config.yaml
n_layer: 12
d_model: 448
n_head: 14
n_kv_head: 14
head_dim: 32
d_mlp: 1792
vocab_size: 8192
activation: "swiglu"
norm: "rmsnorm"
norm_place: "out"
norm_eps: 1e-05
positions: "rope"
rope_base: 10000.0
rope_fraction: 1.0
qk_norm: true
attn_scale: 0.177
bias: "none"
tie_embeddings: false
parallel_block: false
init: "normal"
init_std_qkv: 0.0262
init_std_o: 0.00534
init_std_up: 0.0262
init_std_down: 0.00534
optimizer: "soap_variant"
lr: 0.00436
beta1: 0.95
beta2: 0.95
weight_decay: 0.15
lr_head: 0.0124
warmup_steps: 62
schedule: "wsd"
decay_fraction: 1.0
decay_shape: "pow"
final_lr_fraction: 0.0
batch_tokens: 262144
seq_len: 1024
doc_mask: true
train_tokens: 755700000
steps: 2883
dataset: "wikipedia_en"
Each number is 128 + 32 x the weight over its row's rms, rounded and kept within 0 to 255. Layers, rows and columns count from 0. Numbers have three digits each. The size before them is the row's rms in percent of the matrix's.

# layer 5 MLP up, 1792x448, rms 0.112, rows 17-58, columns 112-223
094:149124142103166159118172085186163127092133147146120138151116160145201174131173049112094120148114135151099093127096115122127085134096058160128104130089130112142162046105139172124092106145253127101116131129167109122154130155112108125114162139109147128053138100123124121126095156151119114151073140159085131140131124043134110081156151162150
092:191148132155155131126147159157123168123098137098107226129101121125139110159038167121152092155114169106174104132180158174145132160163156153132116112147166165132131124142095127073158120193166180119141140133122105131155105127158126142096099160169153196159157110145095146195142176151145090126157101151108111152163134097099117127110107083146
099:183176090109119081145118128157118081124139163092179132176106130125125129103047164169106162155142154146145055192074163079106133090127098154124130186110140110159142114085096146103139126160116139142113118124095135122169138163074077137131151120139132182143102152125091137119129104133131176139135122074205108119154183130155103159113118188133
101:126179158088083142139092107121140149138159154133129124182177133064193109167144138123204120172127103130122173133156140111169127115140143152150097138108074114134122182138122113085149103127120152135202184173151141136129175163171069123193177130120153095096093120135104139139139123075071171119127126112159034132126066118104049118092121169155
093:094111200116110141089102150128101122099064093115154130126161131156106105158144121120140101127147111149178137170165105101101120141181121189151095116134131118100129077121100192167168114143139173152170081163098141120141112131097121116147130142119146159073062187160115161164086150084086128129105146093159156158140103127122125156104130132126
100:159126137164125155138148094154149136141148195117139146029086165122117103096139115134137111114100103194121135164162121061197151168136076126105150130125077106150077108134145155133095142172102112112179120066119130156133079183168155150194131100208149111183148128103097082130117111143140178154172114132033131127143125113107156107138155119163
111:115145076128156147145088182158132169110155072102102129134179121137147143101123146118130113090113213088137162116141143111154128127150109100137111093135123149118174106143119151147111185160151170151056129129132134168088138108183121187130122088109143139105202197116122129131085104068095190123136091138030148163108097157108137181131103137054
098:163128122125127109140141148140135121216112127150181164125136154138170108084125121109169131125112079121140179125086095119133110114103116124129103108078057128162051160144163149149142122131171168106073159079145120197163114114129165115126144102141172070186162135151127150138136073128131178095141171152164094151083113081080098102131153110117
093:083116091132147100170072146140122135133153113115142189121154100117079149094123158084124101110158163182097148109145111144108101103166142130114081112153096070120123093103113122137125157085188096076152090101162119101117146070163084094167117231125098112075085078122128118124162131070148109170123142099158094140137138085127119173100091152151
101:117095212067122076148130101147107135164147112109121157125162143110101093206096080094106142158109135115134141154149108085146156092065135141122069117195170078150142115166152119127107066129119176080101137130089138175074113110155106147156084095123105126097173142159153142140093126114114144135169135151096150160106133102126143136179135087171
094:138160062109132104101151054109121093153092189126114090141136160095133111154137117112136152057132152083145173105097082179125126168167117106119085164144125167145170157139126132112166180058090159152242090117125135112146072068122085141109177105109115108061152126133113103116167146099125103115153084176100148110128109135142154101115108123171
102:073135178085138083072119175161183118174139096120090097134078146111116203121205140184124099132101104128119166151127174141144132099135111085158145081091172071154106121128182142106090152185123142160198108114149140131100139173078138135204117111141054118150179068230123142156119071091107077078126117145124093129107064146097182152208163095073
097:081146172068132136085089111088128097071081115105133140174113138133144131157131148185140062132143105167114104133129168111083157109177077117170088086130107128079166134107096108077179144149127064142157145163144074155100119171067164169155116150072200093148116109140130180108116120109159143124131058166139148097155165074129140094150119120107
092:112108191180159165127107122178137106140143137123098160141156123150115098092063115110167125138104153160135147170138124119154113102091100180060183128172212081145125138100083175180155150174159105135166129113138085098152130115115109094099127098112177114120152164182084113225091152167152131104156152159147055122142131183091100153138185073165
102:107121136170158065108138150120154137128103074146142155134142115059102127100162119087199116140066119093151153137185075061114131132167072129163097172122104150137194103136135191192141171157087109128156092102123167078068112124064069132195148142152130054169070095130123181123075113089087115119158120131081106103183110139120111116099166149153
095:169108077136092116123134136078102142132138104143105169120136136133142103124151078083177083121064145159084107077141135112133175131122131110156152118104124081106108141067184103083113117114103120077140083100198111132097163078150141092111156106194082116117104199125162139069102110126091129096109130088156126087140088077175133146149077151086
098:152138122109153171154143099143184086126181107158171143109131149134100086085186143163092151081121114101137099193094174098063164138146118147081134145157061130158169140142145173141172169147142058080125162154142151156152115126121087174129168179128125148100129182136179166137077179134119156172159140175139108149158078107150174118145130162131
097:130143087060164158114129083100164150126081174156169172156073129044117165125178168105113135139130111151083108137108145108126142117158151116136156095109116099123122092135150141078126159097198166086123107167118125121102167152071129072167088155084111131157151136087090125117162147150130175099144162140106084154120140122124142114187112100070
104:118153118179181180151117167180121116178131122141134170075129161135141151166117140159133105179156153101175139154185109104122187130094110110140163148102114131205126061155137159147139134169124119118180123162145118135138118084078116157136137121157181091173126160139115142145128105168165130063142128146151113138162136147124123129172139118095
097:115121178118124125094027135086126116122133154113116142098143166106149082170189093125065109131160098166167103144091143171146209098169135108137183111079158103103128163145219148149089112100093084087102143102160134099144121184131168165143091158140176135117067076116138146113092184189181141110148119149097168137179121104068071090113120117177
104:085159110123113136144122081136156111103141098124107153131103135140197112162051166060123121160124154142124179122118099125152153169089147149112133188191057171164141119189157181109107123132147175192160085124110142095147159157125141172100133102104158188123167155124161088172146092143124186115136179175132166073155115106116103104101133116088
107:100070163136159128101149120148179094096133160171148092174131169159157194156115128153165133123174145088026166103105119156096095111136105181092089143104120140093210137117145173167109151081110135094008121151137121129065184134147094095120107142156133079080123044149104163211125132113135132170120131114149177142116122051135114108108135122058
098:112116113149084176118100181100107152120131184115173124110138178139166114124176101126048073156081160137165078167113160121147121090158079146076115054164086126111131139173060076146126147108208130118123141121179141175096130092094157150148118140117122100133108113146200114137118210116122160153141110121189091103170128148177105099086156136122
099:071096117157112134133194176157147116123157140140146107108131176163159124133209098119120117119135086104057152147099082091125116130235144179162180180165096149114075152073159136137087123163090104056148175124093151080124136129100099153131167118121124147134113136139201138162131107109119130116185123078127086160114125157147120117148168124164
108:129125139069154128130172132183129063111147136120124112127155171104192124148154136103103152152131071120108048121164105053186134179097086113134117128133140163150116169115120071120157146074074153060142067089190118149103151105068140100129126118088123203187113102100091142103115105102127149115182192107104110141185144081114175165123067082095
097:190125110105121168135163159206143095134097152114126141113156162148144119119129136086155175132137079140098071132099087123155166187154086134166098122100117108112150114148070153073136142116178110142164136170154143140151060118122092166132052118144104164129111146111117110103116072129155123147190091143123110115159156099171147193129109112120
101:158135141147196131136073197189083132127130123197131141217088088178085131151143162142124091106167155123070163168135117121107143150137069133109108106141102095156153129170081109172151135141132120123110105069089131100149119131149117166103135172121109090123097121099165131093090150103151121157114156092120218123126101079110110121077127151082
110:134158126102114106071043151106101131137111160057148189189085097148109115153110129070146099106105121143183107158172089124175157111169141137144130120131118181144138092112154099120189137095139169088090159187122103110121129136135128099098101102086113139174108133160094148147129152126136121143163079101097141133146129136147106083132117115141
103:140097119108134114107171163075134146053087170132098100096136128120150207159126109112180070094171088149152160075087145098125149106133088150181130137127150105123132170125112073106131107183133132112104114038134149142119143093155124116138112119159100091151069163147173145115155121136138114175124181125176157152138148167170142088159107130092
101:123163126102108134139062173157125163131157139140126129132128106095129124146113140151132078154152103165069147117169123163130119142119131138128150158141147138114137163129143107171121091110129135102124154132117116121158068153133150141139130143040172146161135095135088115170126110135165145167096148130078120147127182121185119171171120130213
096:117124124146085093133159128109137089157116172099162102148144138134072092168146163143146105075114123092163164167091124092092158055136126064130145161158154140117083154114123070139132096130140174112082107137121107163234126105118121089138171104127151162120139127105167085184133061194097093088128093172099169116112075133172077142152156211162
098:085113139118092153164122137087122123155104118132109155103143153173083076129100079151136140133164144185190157126176157131155156135127115140165124112101181101140136188124160131148151136172129148109110170130095153141139161174089145193078131115120169155106077107134114160085172125126162126154129139091124111056115085137126109076146129081097
091:149193127176149129132108140134101100156120116088132177152056163199133109154109047073052126115187132124104097107130146104159141135176060148141104118105118100096138162083151145172142121093137168189099075129171152138090142085097123120159115126140140124131122120166226146070155141084131115139127129129209106134103142137080094086078161175160
097:165073135147128139085154153125145130127144157072096123109168106174090092072100143105133129178125172167115136100068131149112131154165169103123093075082103103135134123157157140140149146052151145119084108119112131164147106147123116131100194139150099093112163076158128121095175097119172119092087128130126130108085078139117148109128129083150
093:126221092128080155180147128121114174109132157080110116122128172186105160112159082146169068179120071149134183186123169162117167156142116095082158137127159167132048120170126160121092110165119145180065094163169100150035135117121077128114122155143093118138115150111119179091145185145062126127111104124163100142144124191146115160190107103105
100:132198194119153158099189116139162082207121137131108100109071198092081111151151052107137089099066152109166099131142101137120110125151168087149195148135126143172129154137132135125130187106105115142157178144136163127121156147149199102138129121146091084082134137094093111159090150078172160164129116120152141175091130097134141110152038142084
110:152176096101092138142117156075131078146129153142102076064155089154135136123157100127121154096130080099124084065132142120156129178091094093140136155128106101203138092094112157131121144158133118171128114114170119138120097125150165146095073087083110109126152170136079133098099122113120193144181111136134151136139094086136125134139154097144
097:219093075109145163165107147174158111067144123126163130158121158204176093088161111117096174130115113074149121141186164141137110140118118145211079076182153136090155098050125147119110113087081195111137168159070132167120117062160182165123128131161127165142121139121161136127159126097130130135113120065125146128165156130078107070150086130131
096:125112170056117151126120140147139139099047126128225145087078112181124116124141060069147130112159140104144133106118121101141153118172097142131079163152084111131137162107124164085131093158128131095103114097195175120087147101123119128093156153128099125136135087162099190167043123081105094145166172122067150064114145097164136110078077139157
103:098105140130185132161128118106121103091149152160180166078104162175161113129117118141112116095069167201105119142129136098091159165153093122123149143108125145160136109147095155187112137076160117145156108079166113115163186128125110113110199118130141154170110107094118152193079079110148104053114138170114183136114094186117148076135100184100
091:173170119150108185162151101163177142150144114130120197119109155118075076099150155124080158146144112156132131134138100114157104146169140121130132121093148133165175124111075125133127170125165069179215131052129154114054087174104094162215130113156101136114140095114138078123089147116151145109127083049122104115186155114192150126129042149123
103:170126137071170095110147128178148117201150169142137124123154130106120129128126171044153094122130120185126120087100108157135141165089143139148130085142170186122083168105141126147098126152154086091167149063149093086147136144104147140094059132169118112146188109109136157130107141080146129119141134087058127151111168126131151140144103163146
# layer 5 MLP down (transposed), 1792x448, rms 0.102, rows 17-58, columns 112-223
095:131070141154151159142094130110096101106128100116154154121136122135070068141158095105110144082146169096158101145090153183108120162101130139165153089170173114094109203155088127159136142147097124152149168079120148103125134128133078113133083077191132088081112126072148088142129084196106196131162087137186085129097131156156142093116141091096
086:144155068100178102137118145081114099099165142115141057158166120167038153107192084091091191110185127095089131079091089134136122169148154141149158088092118081161172126145119128187126131006117135138200106101138198117090178169090110157185137131099156060122111151158125125095114151125096124121113121089132183099087070146104118135119124169113
100:110179186109166073138184163129177114083136090107142109062082181139125127115193111116140090141100118061099142150118111115143156142112145123138150078174153122095107153158134125133117188057092087145140130146120136132099150060134148112048147119128140144171162150097119137192066185098063103122119188095104071132108121151084149130095130084141
100:108036115124117115096161151166163140111115072164113067145083149120104146132065124169046089126168163172148117109104101152164154105188078131100140068100077066131114140117142156196126145115075099028116119084096106175098143108099176166095144136098136130179109136141161070113148126126152121138091150150131174127118184100140159134083096115175
100:156178129177114154137099085129141095103147177155134093147105131133108152140107087150146069153163131099101119099091136155162167082101143104081144147091099068147090179154169078118108163222079128112114128125196120127113105133110078158127126121161132066096159116166111116110123078196141126128148072143148131123085203108210143105146142145112
096:132117105130098142125143146083066158140158066137213133120147131141174161126121150146138162199142159116132141097148099166177114130160103167101148140122192113165119102077107107144141131127123137059152126167092114192123116112173077097182175167095132130161086121133224132132153103140123139128113091092167134121071165129157095132163169170115
108:112123120146172158112198097136100162081076172153135166070122125055165133150085148178123125137103050200156110143189128106122134121127130145134145149125146120042141148108090093150107133108077129187111182162149116070143173167082130076131103178179134134126172124089145087182160124145081132075087111128159087153093129109131082093169130139083
101:097135129125109078069171066191127083132116188116074112140097172126071073122088096112132126105147191113078066136125103144162120178117128140118066134111105087169126109135086091099127153196109142147108107121134151104122137116188157137106131141160109155084121056122112091130106155127079124144076135101118116105131121227149160104171100112134
086:098180138158128165145180075142136177145061136142074059089145119105205131183103128103088187117118115155144119173107131144076175152136163131153156107149169191167153141137182096181144128149141135168096156132141143209129140205063128123118196079106120085123116139139108114059112173146090092122101128180095188133112123156173142105177133091151
102:106157044205157150157125100122148118071121122158176128123102071147088218096125133133141153148174151073109143067139157163131188151187151176136147154082138219108074156096120155166154127109106126111119132136111082117147102116084151093110158192147118090173125159147085096158099095142140152122100141057132128141139179168165157132089157159118
100:117123146186097096100111083171177161119171090078085123180105051153166173131177147122087132111107094143142105153180095108099055129078144163127106165131141099144125141130168134146156127153187102139085150164124132133075152149061161096135101119118111128178143104117126153104113156164111184111162111146165146142102131117169148049144191077146
096:140076079095122109142164154146167105151129135150130114170141113145139049146167117111086136137118177188129126106093121123102116132105091091140109177189101120158160040115112142157138134162161109075143107121086110073114105115126083102106101081088136141114113124112125171137193132131111144122139108129132167118184117145079088127083117119124
096:115165118087174166123177098160135157247153095084092185078124115112103133117108121110155178136127148065132107140125085097155072183089171123098120147087120118110086102206186143137148148115152109146144137098161128148128131088133071099118146131234088121084096123070164128114147181139108133128179120120102106147129118155104152153125159041154
098:187122129150104118131197110096116162085113105108121129120097157107127151071190179142089138063103118119139086085152106132062132095168127148116134132142084137151100157167166126139109126152116059109079123131087127072107116138144114129216116145167110115114136131110188148103063114088105155167184110119151158085104165117152154147137067152073
103:134079104087089075176125083135099100180111114110039091155129142189111108122105145133111169136184143153088135105157131152153134072113189083116150118094145107112129117085165090067170159126153092101077111173151147129141140157154122152125148120143123154121169082111096061132107103158184100121086158119103143109102118096158177139150105095067
103:129129095149124136171150080111116126049105142151117082085154116081153131116093164146143151080177142049142099152105105150114112159179137149116132128126159139156137140155133120188130167115180169129093085135048098098200117104139094140188091086132140087119088132108133054148149155184180131089127149171153162080110158168047150110130179161166
103:100117171136148116068144135098116190089106179091156147110117134165168172158084092130125096173090072178107188070176109144079085106144091121129124092097144100096071100072133137127116143065061133083138133139097104147165117112154158067158129156130175097132149077101149135144145121130143096133088178087156116119110207134117093132114136111141
096:122079124144119106127077191139138128157171179111127117196158101163097108138083099160120112137164212119151119111179116160144114151109107092130103121161107186143195109121094109165099124082075093179131211148098124168143107109126128077090133062165128113116118129134166174137162135133098169168160114106159130131120095190144143034154136136148
101:154092133181106064115179133148158159079137123105126155165129131124163141133090124085088188127109151147163140147064122086107144171138142167123112097089173090133134138125124141110156151114157180081089105126097086137186105132154051141159128118126189186111122181168165124120136105147105167119131167164114099081112096151148131088165150116099
100:118138091165142186148204100109135129118082119079132107142151092186082123101130123126140173141112177132074099105150130058189146131133098141126130092207170184136096090123136064095148126141149152113164118110121131111100154167087129141138172134096170107155152177139099079074111149104114157118107147116155090154083108170133101141110175146074
103:135068186170186132151166232085087187158164134072149118139097151143078126126188092150090095116139171134129127079103146143117151044155135135152116126082095082121175109101071127138092178148132103085148062167106095114096140097144121193200103132082081126099141141123148165106165175115130125115076118109109090125106147110117082088126109100132
104:122118074059183091109058164137109183123129113111105117085123126084112114077113106121093128119095117198193090119147115117113150155216091120116160149144092119109083129095133119122153161169177112178163057133141118115150113137097111135127126161083193130166140184149119089147121168173137112102124144090090114135186114119137129170118101106157
095:161105131087147129156095124152153149166169142075090068145125151128130096139135107126139156103134119151119197079170101147148118146081110172161170138064140156108135113084063183164083136090122126123072087110131184129205149169174154076098153129099151172167117099114083161106128147127110128142064145142079118156080164089123133126159122138109
099:155144148146138135098129129068125135106109106151098182106160100166093127095091203148134131164153082119187109132177154152056220072090093110137075114094119153122174105129099161160153112109120133137117156120089093146152155164162101101162060173150163155120145105185086090085209078123135178067106130134164113104086146122146121153143163168105
104:081186068113202143087090133145111152189097134109107117082158123140103120134159092188048120109149173131115116123158183158205128112154160129097141134124155108140101145089105131137106112129132159106091161094147148126132111162136134156110132172102101139143138134152164096120130135235143116159139045087140055158119140113153107127112186219128
098:092077155141131140139118106106175124122109136098168103135081141111154132145093115090122132076160090159176136186120135164113060131125174068130108151124129150165065121194085080131086159167149038167152084150110121148122167132186141124127197094089159139130111141116155139101190167136095144129109147076141147102163116152101127053129176153112
101:125127141112155159121153147060078116101119127101046119039091072118183104121137109158150101069114116126198116040128158139117113126143138115133134159141146116099185096095180124179095081165169136211118193112135104101125139113096114128114131058106135106182165059159094104156095126133115132103145093181094116102134185124092132184117160086151
111:136123102140102168105143073128121164140177090163085136137151121107171091152155059150115166149122143122103103139142114073117135151069104104146165131169128175135128101131091136123119089179123163167128143111109147159128131139179162160137112125158081106090162096136091141160160127078140070145119141173161172174136078147078170106074083126129
099:144151073168147099116089150158120076148103107122113168147120124165118134162136107071149108119108152168130152166123144144117170111098187136122143153178116118163129126100142178134121111144160118151147190210103140112112154161076111195093138169103203123125152135132143097127117145123105129052089055136096157129141178115127150156099102054143
100:098143144143137164056137122147141152133113114155097108106165171098047084138187165158128222149129106124160113144157148078106109111172104151074158107140126102120125182083131143160171116156135123126139037080081147132180114145100162083148128113134126115126184163111153143099108092141171104083126099101117103173144064144124125113150113095099
099:109111163142126151112145169116146199095155086139127148064138104096155142091124183137111126151139135126128109064134121169173072217103114125113135122103110084112135096067160168149137185141131116096125123104142112112077076129120164123161101107124127121146126142153131118086137170096170168135099104092119111134110145185168124115114133111108
102:161123071110124151092134131147165123066146154124135105173123172107158143165195152132091166196134105073121133136058130139167149103182082069095190137171135153066136100162111118163122113091120068089176111113179160120117053106124135111141097130152133109148174085095075106193066114113126125141117125113172135145130088130101118107100168176164
091:152117080120077149139118150137146155094101175126102082132173121050096178160171178123179103071106093173160117132146122121111132142095162113081134111156124102160113088206185115089124146175154112037137124141141101155149141139156147126150165127160120166095097137091088118166107121137116105115109100144080120142171125148203172142148195083146
096:115184129074155091177156116097117104097155105168242165127121144115115189179119178161120113161100121095126110078106120142119136127076115093146122094165120166112167107131085083106115157128107156153173110135152097088135126155128174169148147143112191107193154165095102189096114127142093166187131143128095131079166195156072109127136112159130
101:148084132187196147111140100109094127126181105115160082151140116145206160111102148139116131077110162114111120131133068106207132091147107140152152140152115076138209182126115133122117128134158138072123136108120170065229152130128159141176136063124153144150119155150181134146066087130166127138145120103148133113135141049090143134083112175189
099:175081114088091165140132176149164156041167118135119142121116087173160150108098163173068105211090111114144122165101160088132134134084117136110145177178109116104152158137142165180129076163157109137096069104085214084151138142089053116170099112085113119131118142202149130115136084171126124084113135083094122140138135086120166097121115137130
111:175120155160194085174121084143120130101150107118114132180085164050152153105135164150132133180148186177122123089105044084079086142163090153116088186145172111124180133095164109106172094079160151122166133109081122122107134107141066146121149148119137105142090122106064141142122160112109107116163103057143067170085105171114159152105132162090
098:065116142141080114078108058103167131177049102218094141113165126047092181164105155090135121118151123214084162106093145121139160142145132134117125097126132092131065175148128077123158111209159107143127131128173130111147149195084078124151142090141149116152137129119119099106115154127123152113106129158148109157100097151181147099161120079068
098:122142076169215061166116118180124181121148086187049114172151111140177125087106156160127105121112113127144125140109139185121110084136136121121104125125176140133112131157153074108131180102149154129139115110048141117139117106098139133122113104134149229155090131158145072094154133084144168081122086136171130161143118125171130144162140110126
103:155139129101128090110111145112141109115140133158066147094122126117102115097114129094087142118134080087190158148196081158154142180140167154111113214121078130097108098140160148103138111141151114142115130097159101113124066126152110111104146137034106159132137154145109135114151138142102146113147082101086060119180161129136128162095147096131
093:115059176134096123127142200095144173138106139153095131085117078105187147164091126131163087134089170144169107105094130099083142092128168109064149140167119141129117125072145132101101145144086194096068079146083093172155178126126101076090140077106120145080111160136138144176139185197161158138125126164107192151094101187125081112123091094106
103:123154111109103109082094129169066159124101115166146194104196148206099144146201158128125079134135066125076119081096113160149148168139120143085088118146175070155127150125120124125166151115117146191133127199109141120109151092154140143104114121072106122082076122142110127119101095105114107177120084168149147153103080140122150175137165113126
# layer 5 MLP gate, 1792x448, rms 0.109, rows 18-58, columns 112-223
094:156141075141125165121135130124116140133139125146147114121167161052119099089129085123141118120104112159107114111089102096180198132182122144105167151104151143102099138121151108176082146119105147128133121086080123112087131136103136116124087138165073122144113101081073057133146044116066161119142134099144196137177083155163127125136137141127
103:168135099144177103130148078124121122112120084140100122196128158150105132140137173087121122126108076139121089136082099045100119147146148083153143043120156089154123128117099112127158139138147144124157090184124149191101155105059172143196109123140156125122143144143127133196154130075063132099068144081085111145118133116163138152142117180128
102:092098118084173068136106136058164158116136113120097172177146105087198160131069171133137066148128153111104188128113130129115149071167148107095126178145105188150125167103124170091187157115103117150173149097131136117176133141131126145082156109103126092135130163135149128063093145123135186140127074048076120170133145131102135067111110105160
099:105139091139097104080121158144087182141164132159170175061136165161152101122099166088088138103120121087149115162099101085107098139098060142145135107092125125146128103111135153135104131108163168106061154126118093089120086119149158130141094124134116192122178190110170116105149133060150126154081144071165088156125143146121144151152139210150
102:134200117111132113126102172144170167141150143135134071149104090135088146168144102093172152115177117146135089144080117136091160122130098172133124144109083146188139111125170150137163121135084110057118116127128146125125172085202094180111128144128134097152072070134124121139156189120141035161134154087133076147132179146116129110083093081070
102:097156179100106081151178127139082074106143192137135050100142131095117161152114115084156152117128023082077128090156196118131081103084170137091065190113070142093109115109149108078155100093138174108144125150152126133155113161152078123151147126128112129147086118181185120128171166121112103112110130198101149106146142136126147141122129084137
099:144178166159196103114081174103108164109086100079083089149089132096164147206139113099189099103206096143146162108126145140059103123156089115109095156138089143088131110105152154140140100153127152154171110114119125086127206201101159129075055078085163149146141133147068148136149102177125150148170141144063101155146134089132113129099107134094
093:173112118112141109138124162111153071129104145132145197110129165159084108110105103165118115052109131134103101129160138101140102108160134158124060126154068109083102068122070137142143161113172093110152048115133140051168118106130054120110097232132139090107135092137112133129172124071158107117135131081164136109169174099109154160130113104150
100:148086075163117066120087123181147166132122125090120105127110139131131119103142151088078019141135139153161105138156129119093111098165133172082169173181105127091071202124179119095119134116178136131112154122098163127152083138101166121129186114093093161107152150083132087174140099112096145147089140158223230142124152125086112100058076148150
103:131137109152136124102091159106192100064136094101166076128087091122167175107136130147102149140098065116153161076175113061090107118112168133164118180131135144121128130124167141155107120101114110150084141150147125118066153128094117117124123090111135107133161094184134094098119129113143117102201174128119113136140096113138151012120145106120
103:135150168163105212140164105112181122114107110120063170132122177109158097146145093142095102130104101161161188101095107123140125113158161123105162083104191109074153159094108132133140089117131139092123112179156119125145130177098115107119035186104127089152151120147117182128043098133111081136158114151150118116104163114108182146090118140117
099:151134091127139104172133113105123087145129129085166155136110114104083127117147104054183125133103134149113098149100103077074140170144047125177163111155131128131117119131133095109151149121084151077175147172137131139183109133114152121134133181138119070144106114103151142131079103173099087183103149096099121145147089151168187086112060084145
101:177153076094159047156143137117151138140107135157126126117101102177104121175106175080159121165143088105122139149071121138081122179077171097196094098103150141097191140163114197116139112119154135135124158114140128123148153118141118080073127133124088151138161152157118151096113081151113149126186136147099117088118112103063191139068151072193
101:137148095154176110147079096078128097094180135109123110173044085132146152123194038106204131153135125142114120113147103138124102056116038143149104132136112072207166195114135115060127084160115114129149130118148129120134165126117109130163164109121128089152102103078099103159150189079163114132136154105119142102187126122089095166116084090155
102:122125117101134120080154148121211109136152133131164133150102193093156082135177175135092159150120136132100046101150094106127113155114090159199148132114126162130131188162151114068180134134054118124130124139095102103153123139112137132137133141098119100101141168155157116149157137084162111148098184131085109102115179108087141096109191126153
097:158135135154110078154125132135125140083132147158114105200166145025191128077106098163122120087119143074084073061121160148126135090138111116155135132151111117083156188162116143070117164089170160179112142040167149147127153115026169181093112110125117160212123179133120122115091110074114136094105140149117143127101104123116151113148133137230
101:138137171158107122137078106150187163137116143119079131103044129126141147128145162126127103118149137145159130076109150168128152137107131155148078126189154106174132108141110142089185110125094186139092119109089099181172125105186081203096081144119123095104104117118170117108170130157120053161160078092163046110107122117091117145125075128138
105:131169121135153149189181179206125130179040142160133134045117150169116136158137063163128121142163183078082098106177079121111184141089107036139161143110174093130135124136072119147141155144144134164136200128142118173107150154138126139085160136177121127156077135146143150149064108128145138116095124133088179115150134121119138173125189111165
098:076084122117047132103077117111125130155132150087160109134156110115194129147118107147143085153112177067100088088107098069132122118127148117163096092175108065159094081148140173073116142057104144175057057135088134131172124081099145158140187049151101091151135103098119111094085130096134110104093156135116083136103172123183118097138158105070
100:114105167154129130126137107111175135126128184098106149121160175106154193106159193173154131067103130127152078185117143177141129103096105116181136154116127182152154168147091085164132103130154130165135132076137130175143122132035177180087136178089128144143162117100170086120167167093119135151162140156123149178138120135095162161104128174151
101:100175143087116159155132166110141139142131065132144142112120101069130130089118088079087126132124090163192125154137103104140161204131111096132140148134111099140099103100074122092095136181104105114202110152136106121176140160112177176132163069077130130184114149073148075074104140147155179113127170099046081140131124143191121118142155128179
099:101153162101154136118100098043118178139080161081116101177095160162096137099139142133155205143190118126075165103127113060126158158085092110122121153142175084085133142088123201150114120170023145105148128167156100107187141111136148123102135092122089125131108155119125214128114148114128137150080149110084080135148162101128107111149139190069
101:157132143147162147127120151148111134112167121102130112112118148091084136067105132135187144184141098136148159126079138100126140179146165132101129164017167084133046162133112182111099094121150120138178145181129136113114107117161146097133125154075119094182156129083111129118074133145103126183127147172143145157149139095139118073168121167130
102:126102116210071109184092147115128120105097150128135107120090159146131082047149076102128080130159079085096124132102188133139118097109150169133116096120157145128139096092157127143096105167113110203130139072083142185094125120168098115148132214140197127119122138120157081138151163132092098110117109081126164119155176147197119140194144155134
102:148075094106092158160115139168132130116102172076157140098117143126124142124113094119111136107130103171163134155156103132099159166114153131108066133163129137073124163105110175142103112123107124132064162111147082142095111114079118112128077120096167135143187183119211130142170127099112173124163095118098180110179106157078147141059092112088
100:165117168126144039138105127094153109065109174100089097113175112128135182049114187124161130164102169090125158126174190179138108087118129166173124195190172146112105131154106104161131127122154176105163130154114128128176097106178112130120130151140179145179159164075111129155113169107126143163081071142151092105185124133156172227130123120070
105:102077150102161064116178218126113179156146082144128143115170091148111141145053118116180105104152135094112135154148094128088110119144085112149143151137102079077108105103122124160130126114143097206109179116104158166149125129136155110153172097151095120149137158077125100141057095151126127125174131170105148108120124164146095172121112146158
100:146109121118123131123148220119114189203121109108080124169129167140087098125144111049103170119175125070126129137073139128109093147140108088070133099101132141119108050080150113186175149134126124111191128110140159151161126081146134124102133133154099143106117132174090157177176102067159120097102149070136179091120163179146124126186149094164
101:131139172164130100154105131129172145144206110144091180079160155168160135144108048124089121113141125103151165090084097157170090134140146129139118110070117101117123106160140137141134117178109126117080126180115106120121088118131072158121110063193135093169103200121128113091128105104126133099125183106099072116122122069114116105111111149153
098:112136111105161135127109118101099111146177153145114098108067167070148178064134127194182105158112101138163099120119096078187148134127149133136139093106087117139211106091134177138212158108074141094153190066106135095110207165070119140121142150125120146128115178081124024096117143085159143142088103141154122059148142128169182102101132175074
101:121054157106124095123160114112101134123134102128147128108138128085133148121169117119161148120112128143139134105144100107155120138185084137101165184190111113139153156131108137142127109150154125122150121170153092116116128117114113103196140098170134135146105090163155131096086161099112118133094122050175112072125127103140110126125115158088
095:119137099178137119174089106115151159125132142143147133136147157126104153123091153116118129108109172123027146100160119115140152154151140092105032171156174100072117144160128131170124127108136098173112169130169078112155126099097137150139145161101120157074105084094119163080158149168061129127125084126149112155147091128067057107104194202138
097:123152208102151168165150099128169098132140120147092128105099074112156196088120139122161130176045131108125119108153069166117134179102126110085135171167142125075104119083124117103148106068147155158166116157120145096143141115058099091142099127214105140175121176083142093179110066140158130114091139085082105063133124121160115189140126167106
101:156117105082117084127140122126134111181162085123159111140158177152154149166076247068103135167084142186119133091169149082100118185060122138061107092138116130134135100101118112103095146148167122128184168162083129096197134087129114130096182173098152093089117140131147086186191089149114147180135167158148167114100106126084188142105085163126
096:100127128125126111136149163131155150124172100108171215201165079149094109143131136120078116139150141171102116090172157153137105174143101119141133145124100117114197097059121141172121118196124144168149092090110183126094092114215046099118086115163133196111104137145166164103116139150073126104140191087115114146200122154107145182115115174149
107:097053158115085103152114149133141154146112187194166194200137098194088080096116156149071202122093082173124151151144156143101175058149109092134109082118115120103066118077114141126159095171134134083106139133073161107157141185107123088129197129144096101078122119165184051082122235127136148128141188126192159117123108129145135093143130126095
093:134197118115138144123062119154130078119164124137119141133106125152082106144131155124116109235132082134172112129135134109129105087114139118107060142127062088088113200093107051120074104088114126132145136114163147141065096168073156120146150119141075113180119164123132135159111141114167159105164145123082189141139183124099199147132156113113
097:073155082135150160089111156087160105145133079134099103081208096125112110142131131139180070116097171133146111154080122159045136098150142111122096106124085119147115114116100083140099084105141098151080078129094058164101149167143100114172078097080162145144091135022153083150128104118118168067106148065153147109131140118177193154161083120093
101:142174106082154130101110120042128201171141140116118117134107136107144149052131167152160104177162077141150113111127086104184164140107090143118112126118168122131088156108152142092105101154068108124092187100144121114104132084072112077157047101141151074121193143125141148131120156133127166100072147134143145089179166070121101144092140104078
091:139166143121133172100098114127132165088134129099116091168120133161115136197202082110128182147102064093095090136152103180158123161168108109149144084162119104105144186110136080140091119116174131189077146094151128107128109137185152111123081150134149086118143105097114102071118107082132116125147129127124088172128160141176161089153213142108
105:131115114139097211117150108116116094140155107098090131112168148133162131178096084133154154181072120118123084122161090163098138114153129115105153189092044074141155087099132148122125145185069172080112115104117171157156157139161131177132136126120098087159087143090148104158140117143124075128116103128102138068063125138098134123124063141076